Weights of a small GPT-style language model, trained from scratch on English Wikipedia: 4 heads of 64, learned positions.
Each number is 128 + 32 x the weight over its row's rms, rounded and kept within 0 to 255. Layers, rows and columns count from 0. The size above them is the row's rms in percent of the matrix's.

# layer 3 attention output (transposed), 256x256, rms 0.0882, rows 53-63, columns 192-255
size [117 121 110 133 109 122 112 118 116 107 113]
[[107 104 173 198  57 187 140 168 153 107 138 138 116 148 165 116 132 157 157 132 132 179 163 118  91 175 122 110  82  91 129  55 152 148 110 117 122 181 100 125 139 100 149  71 204 142 109 126 118 103 162 136 104 116  77 174 139 113 141 120 143 130 203 123]
 [124 174 148 111 162 103 113 136 165 113  52 108 186 120 113 103 106  35 100 122 110  98 131 138 152 177 134 114 147 102 141 120 157 122 114 127 155 196 130 159 107  75 145 127  96  60 119 142 127 156 100 166 163 129 164 172 157 147 115 113 139  97 150  77]
 [111 122 136 162  92 138  78 149  95 148  99 129  47  70 129 130 140 171 208 155  81 156 152 101 140 104 116  94 117 167 111  61 117 148 190  61 137 141 112 181 173 190 109 100 145 165 131 101  97 159 132 145 176 145 111 145 123 150 164  71  88  93 146 143]
 [129 129  81 127  81 135 129 157 173 139 177 132 173 149 163  65  77 146 133  89 138  87 138 108 145 155  75 103 161 116 148  88  47 129 140 150  74 150 120 122 190 112 134 111 181  97 187 131  92 124  90 108 141 121 165 119 134 121 148 132 100 134 128 148]
 [119 141  88 143 136 115 153 169 139 162 117 117 161 105 104  97 143 134 112 120 155 187 207 155 124 168 138  92 127 140 152 136  73 150  99 163 143 131  79 165 120  91 150 103  72  67 163  94 163  98 155  79  79 149 156 135 165 188  44 129  96 125  35  77]
 [136 192 103 151 156 129 142 110 163 191 117 107 131  57 110  49  75 112 167 138  88 137 162  80 118 150 135  78  62 117  83 137 127 159  86  82 115 141 128 132 139 109 152  79 120 146 107  93 106 125 111 160 115 106 149 170 167  34 129  73 151 133 189  89]
 [138 124 216 166 179 135  98 141 181 181 100 101 111 154  87  95 195 148 155 148 148  99 118  67 172 143 136  85  91 168 119  83  68 153 140 114  97 131 165 175  88  93 165 137 123 128 123 154 142  86 163 168 142  79 169 110  77 137 126  94 144 154  77 151]
 [116 147 109 180  93 181 150 200 137 129 132 178 174  86 161 102 116  91 216 119  99 120 123 147 122 152 134 146 168 158  67 137  92 120 113 122 106 134  88 134 146 133 130 123 187 137 179 174 131 155 188 141 193 188 125 122 147 140 130 162 157 189 130 143]
 [120  83 159 144 127 143 108 148 188  67  98 140 144 136 169 107 122 103 107  88 109 123 141 107 175 125 106 152 109 124 111 174 123 160 188 145 129  86 148 133 110  77 142 144 111 124 159 100  64 109  74 133 144 110 145  76 110 146 103 160 134 129 145 126]
 [110  89 150 118 168 113 101 119  92 135 147  70 112 103 173 133 169 165 173 175 148 138 142 149  17 104 107 133 142 145 176 142 120 224 110 139 133 155 164 148 107 172 123  62 122 111 132 175 175 101 144 110 103 119 101  91 152 178 107 144 109 120  86 151]
 [164 129 125 147 162 122  86 116 141 165  72 150  99  86  96 138 173 145 134 162  98 147 153  79 115 162 116  79 149 117 117 142 166 161 124 148 140 171 112 193 146  94 131 143 138 105 164 124 115 144  60 101 154 121 137 140 173  83 130 151 107 105 128  97]]
# layer 3 attention value, 256x256, rms 0.107, rows 54-63, columns 192-255
size [117 105 131 106 117 104 121 116 100 107]
[[124 123 122 121 119 156 141  85 127 149  97 148 102 106 110  66 163 175 197 159 186 130  79 129 122  94 139 105  73 109 150 122 123 155 145  79 124 109 146  42 172  94 136 121 129 158 160 128 158 141  97 119 170 107  98  96 118  75 142 166 100 192 170 117]
 [194 128 148 102 141 141 125 108 112 167 139  91 174 170 176 123 145 104  95 124 118 123 101 172 148 173 109 209  84 111  98 163 126 136  72 146 172  95 160 142 128 122 116  55 171 131 110 129 145  89 143 106  90  98 145 126 116 152  93 124 101 122  80 139]
 [155 106  92 137 129  96  88  58 148 139 122 160 142  90  74 166 153 154 127 117  91 159 117  98 128  87 151 146 139  86 143  99 215 166 103 145 163 157 194 125  68 113  91 157 152 166  96 156  83 137 156 117 176 101 109 115 133 156 121 149  97 161 228  80]
 [177 155 152 102 149 170  88 139 168  85 127 185 156 174  92 166 151 134 114 112 144 101  52  90  99 127 154 143  84 114  92 107 216 133 145  68  72 119 120 127 133  96 156 174 209 116 101 153 144 146 153 130 151 177 169 139 134 123 152 154 139 119 129 131]
 [191 116  85 166 109 153 154 146 139 128  90  86 139 164 135 144 119 114 121 120 154  88  83 126 155  92  68 143 131 166 115 176 116 139 142 109  75 106 147  99  88  76 108  95 155 110 141  84 121 112  98 163 157 122 161 113  74 164 152 141 115 174  88 143]
 [ 93 220 124 106 109 202 118 123 123 121 133 170 109  92 143 157  91  85 108 156 111 170  96 193  99 146 139 124  91 113 102 171 182 118 121 154 132 118 143  87 128  79 120 116 144 129 147 160 143 137 140 119 137 124 130 137 198 129 130 205 164 165 148  79]
 [108 145 115  72 149 117  98  94 141 117 122 152  93 165 115 182 172 198  91 140 150  83 169  86 118  84 130 105 108  72 196  77 137 155 137 129 208 128 190 160 145  83 120 111 130 155 121 115 161 121 107  96 131 112 137 120 123 213 150 117  99 135 179 110]
 [116 225  83 137 172 148 109 123  66 134 137 108 173 165  56 151 142 107 161 170 153 137 149 152 119 109 166  98 123 114 176  79 154  97 117 121 210 140 164 130 129  94  98 144 141  74 150 186 142 184 146 132  87 162  69 172 172 127 168 120 143 116  93 110]
 [149 163 107 153  99 111 166 182 142  97 110 210 177 127 122 103 122 125 112 145  95 137 175 145 190 247 137 161 158 168 106 118 103 117  99 154 158 125 114 141 103 174 158 213 167 118 123  76  86 121 138 105 129 177  85  95 146  83 137 166 125 152 107 109]
 [101 150 115 127  64 161 153 150 111 148 139 120 146 178 127  47 128  84 111 155 136 123 106 137 142 123 124 150  96 139  70 161  81 132 100 122 113  82 169  98 106 120 124 133 157 110  95  93 102  99 192 157  69 131 124 110  92 131 114 154 163 127  68 177]]
# layer 3 attention query, 256x256, rms 0.1, rows 64-77, columns 192-255
size [ 91  85  85  83  90  86  80  88  87  88  92  95  89  83]
[[155 107 137 112 144  97  91 198 125 167 171 114  98 158  75 145  92 179 158  39 135 143  64 160 158 138 132 155  63  91 145 116 155  72 127 163 115 136 164 135 142 101 123 187 170 106 156 103 164 151 166 134 133 138 197 144  47  39 154 137 112 137 138 168]
 [163 150 172 228 169 155 116 153 169 152  41 190 180 115 132  96 117 144 126 144 126 116 112  77 125 151 112 131 140 187 134 156 111 159 122 133 116 135 167 109  90 130 109 177 100 106 122 160 172  86  93 155 101 173 140  66  98 115  84 131 127  71 112 112]
 [105 113 164 123 140 148  79 117 135 136 106 141 113 106  63 172 212 150 145  89 159 169  83 148 151 179  98 111 196 169 124 143 109 125 112 155 114 143 147 152 122 109 106 163 161  99 106 174 124 137 105 143 157 155 140 124 108 190  83 167 148 171 140 125]
 [120 116 162 126 131 130 200 178  87 124 120 147 166  76 134 125  98 117 145 123 127  87 117 107 133 158 120 148 137 190 154  93 127 132 164 161 104 204  97 163 135 102  74 146 182 160 145 112 132 172 126  99 121 132 134  88 166 150 154 124 108 111 140  90]
 [116  46 125 115 133 139 138 156 103 168 104 205  69 195 125  68 154 142 161 137 178 188 123  85  94 140  68 168 178 152 139 126 115 114 205 206 111 122 149 145 136 129 153 140  95 146  95 100 130  81 130 120 149 145 131  79 139 125 194 129 147 168 134  94]
 [160 116  72 124  96 161 158 200 114 144 106  85 141 108 133 121 105 157 107 164 129 127 134 124 146 134 138 103 163 130 100 108 123 136 122 144  98 108 148 131 155 150 160 116 160 131 135  60 100 221 152  89 150 120  82  61 131  90 103 168 197 172 155 128]
 [106  44 163 124 163 151 140 108 113 123 136 147 117 124 168 100 128 145  98 101  90 154 196 156  85 120 207 138 114 102 145 179 100 174 123 102 158 104 161  95 146 115 139 107  79 138 103 157 188 142 191 117 167 165 153 113 137 107 101 141 155  79 145 182]
 [120 109 137 158 105 175 110  93 107 153  78  96 210 158 104 133  81  95 131  68  95 114 138 107 135  72 128 109 152 134 113 134 134 140 141  92 154  72  96 147  73 105  87 142  96 142 179  85 217 182 109 140  99  73 109 176 120 181 169  72 138 142  96 126]
 [132 155 107 161 162 151 122 149 107 159 165 134  88 136  65 116 168 150 107 125 168 101 182 158  98 126 173 166 130 113 137 116 108  94 137 104 124 147 131 176 130 168 119 119  78 109 165  91  78 142 160 184 135 130 117 135 140 135  94 132 151  75  76 155]
 [ 89 108 140 130 178  53 130 151 112 150 117  96 148  91 144 120 217 162 123 192  77  85 119 121  61 103 125 106  67 157 199 126 131 178  78 137  47 130  84 112 128 132 126 146 135 139  70 141 119 174 120 119  80 158 129 146 135 166 120 134 112  98  52 161]
 [141  76 110  20 140 159 118 130 138 150 177  99 169 166  97 119 151 167  92 140 123 138 100 144  68 164 140 151  95 152  81 124  88 126 149 141 170 156 118 131  74 107 134 134  62 168 155 106 128 127 154 184 138 140 130 103 152 144 180 166 103 145  99  89]
 [138 151  78 135 135 115  87  87  99  95 191 107 113 179 149 171 122 109  94 176 168 122 122 146 170 117 117 141 125 150 105 134 150 140 161  85 126 160 107 208 165 121 153  95 146 140 101 127 155 106 137  72  93 111 115 119 133 147 101 128 103 120 147 119]
 [158 129 118 204  90  87  98 109 141 115 148  55 116 156 141 107 155  73  94 115  83 140 155 179 124 141 108  84  85  93 158 133 116 164 133 163 166 135  85 162 162 111 149 122 159 135 136 107 179 148 134 214  86 102 217 112 133 144 136 115 146 139  75 117]
 [181 152 136 133 130 116 109 187  82 122 148 182 126 142 145 149  98  97 136 189 140 122 130 102 128 109 182 139 108  90 160 166 112 112 157  98  88  29  54 123 127 106 128 114 130 179 148 185 178 149 157 121 118  99 137 106 127  95 144 133 145 142 177 145]]
# layer 3 attention key, 256x256, rms 0.0966, rows 64-77, columns 192-255
size [ 90  86  90  83  90  93  84  88  87  84  88  91  83  87]
[[115 130 120 102  85 175 155  98 157 117 128 148  82 146 134 133 117 107  79 105  81 122 120 153 113 177 115 130 146 159  94 120  73 104 149 108  87 121 131 146 179  93 135  98 111 117 133 213 145 122 107 115 134 174 164 144 166 118 158 156 140  81 158 116]
 [174 114  80  87 125  82 151 125 109  95 124 141 129  79 116 125 124  94 153  76 139  97 129 165 119 111 122 119 110  80 147 101 173 109  82 111 152 140 120  60 113 101 147 200 139 117 124  66 118 128  69  68 128  68 118 143 113 127 130  92  82 106 132 130]
 [189 157 151 118 109 135  79 167  99  64 132  96 102 138 123 151 128 157 118 101  97  91 148 174 149 104 169 124 114 148 112 109  83 167  55  87  90 137 105  88 130 145 156 172 163 132 124 129 130 150 227 113 130 107 121  99 100  97 101  84 141 144 134 132]
 [ 98  96 127 193 117 129  97 103 105 140 143 128  77 180 119 121 108 122  99 112 159 152 136 111 110 161 124  94 165 191 157 110 115  69 137 102 169  77 135 116 135 120 174 132 154 126  92 126  80 130 132 189 114 104  98  83 115 110 124 137 113 164 133 166]
 [151 199 159 118 151  99  91 148 142 129 108 196  95 140 133 127 162 133  95 177 138 120 152 160 162 157 125  91  79 137  74  83 106 120 179  75 120 127 112 156 193 153 180 119 167 167 139 127 122 145 114  71  76  97  94  99  62 122 109 169  73 103 132 143]
 [130  92 132  63 172 120 132  89 141 107 132  89  95 171 146 144 179  86  85 114  85 107 103 126 121 181 131  49  92 150 162 154  88 104 157  98 133 179 134  84 123 160 124 128 118  76 196 105 153  75 140 159 105 126 101 163 181 104 111  88 150 126 112 130]
 [133 161 108 103 132 178 102 169 118 116 104 127 148  88 168 174 149  98 139 125  97 133  81 113 160 111 127 158 134  60 155 155 134 130 164 155 204 129 120 142 151 125 156  83 100 183 113 107  88  73  99  89 137  94 127  52 124 181 151 160  89 148 159 138]
 [120 128 161 135 174 111  95 135 147 121 177 115 135 119 174 168 131 118  82 132 156 164  48 178 150 160 137 107 105 110 114 114  88 128 149 103 128 131 132  82 141 180 133 101  95 137 115 155  86 134 183  87 138 135 149 125 152  64 161 109 143  74 141 163]
 [ 87 112 152  79 106 131 168  91 130 165 126 130 180  66 128 131 128 134 170 120 140 138 134 112 129 161 110  72 158 145 136  89 137 113 108  81 133 143 136  99 120  86 143 138 107 141 120  90 172 103 111  82 109 132 191 136 103 164 125  90 111 150 129 127]
 [132 142 128 147 106 182 160 153 136  94  64 130 152 133  76 135  98  52 189 139 132 156 121 148 128 122 115 128 130 190  93 115 132 126  53 155 134 111 121 113 109 121  93 126 110 176 115  79 143  65 124 136 192  78 163 123 138  96 139 118 160 134 184  94]
 [ 95 123 153  60 123 106 125  76 113 128  52 196  90 134 105 125 109  78 176 130 132 129 125 172 107 125  93 146  98 129 197 129 124  81 141  88  90 156 124 132 107 137 153  88 155  72 156 116 174 157 145  95 111 160 135 162  99  87  78 140 131 149 155 100]
 [129  58 191 113  98 119 162 149 130 110  67  81  92 114 165  95 100 142 148 185 180  97 179 114 114 130 167 133 146 127 167 106  90 136 156  96 133 132 139 111 130  83 130 135  86 144 141 156 126 125 131 161 172 174 183 173 147  90 151 132 160 137 124 146]
 [ 90 161 128  87  88 129 117 127 124 169 146 125 156 141  98 193 161 174 118 128 157 158 144 156  85  97 102 105  82 125  78 115 163  56 186  59 164 102 170 137 130 211  83  86 174 167 150 126 108 138 118 126 135 115 126 123 173 136 148 121 144 145 142 166]
 [128 130 110 180  78 138 142 183  94 114 128  73 160 191 152 150  78 135 100 112 156 117 143 159 138  89 124 131  97  92 169 153 152 119  99 107 143  92 149 112 188 136 124  97 104 175  89 144 141 124  55 143 114 169 120 146 124 130 130 184 133 176 103 124]]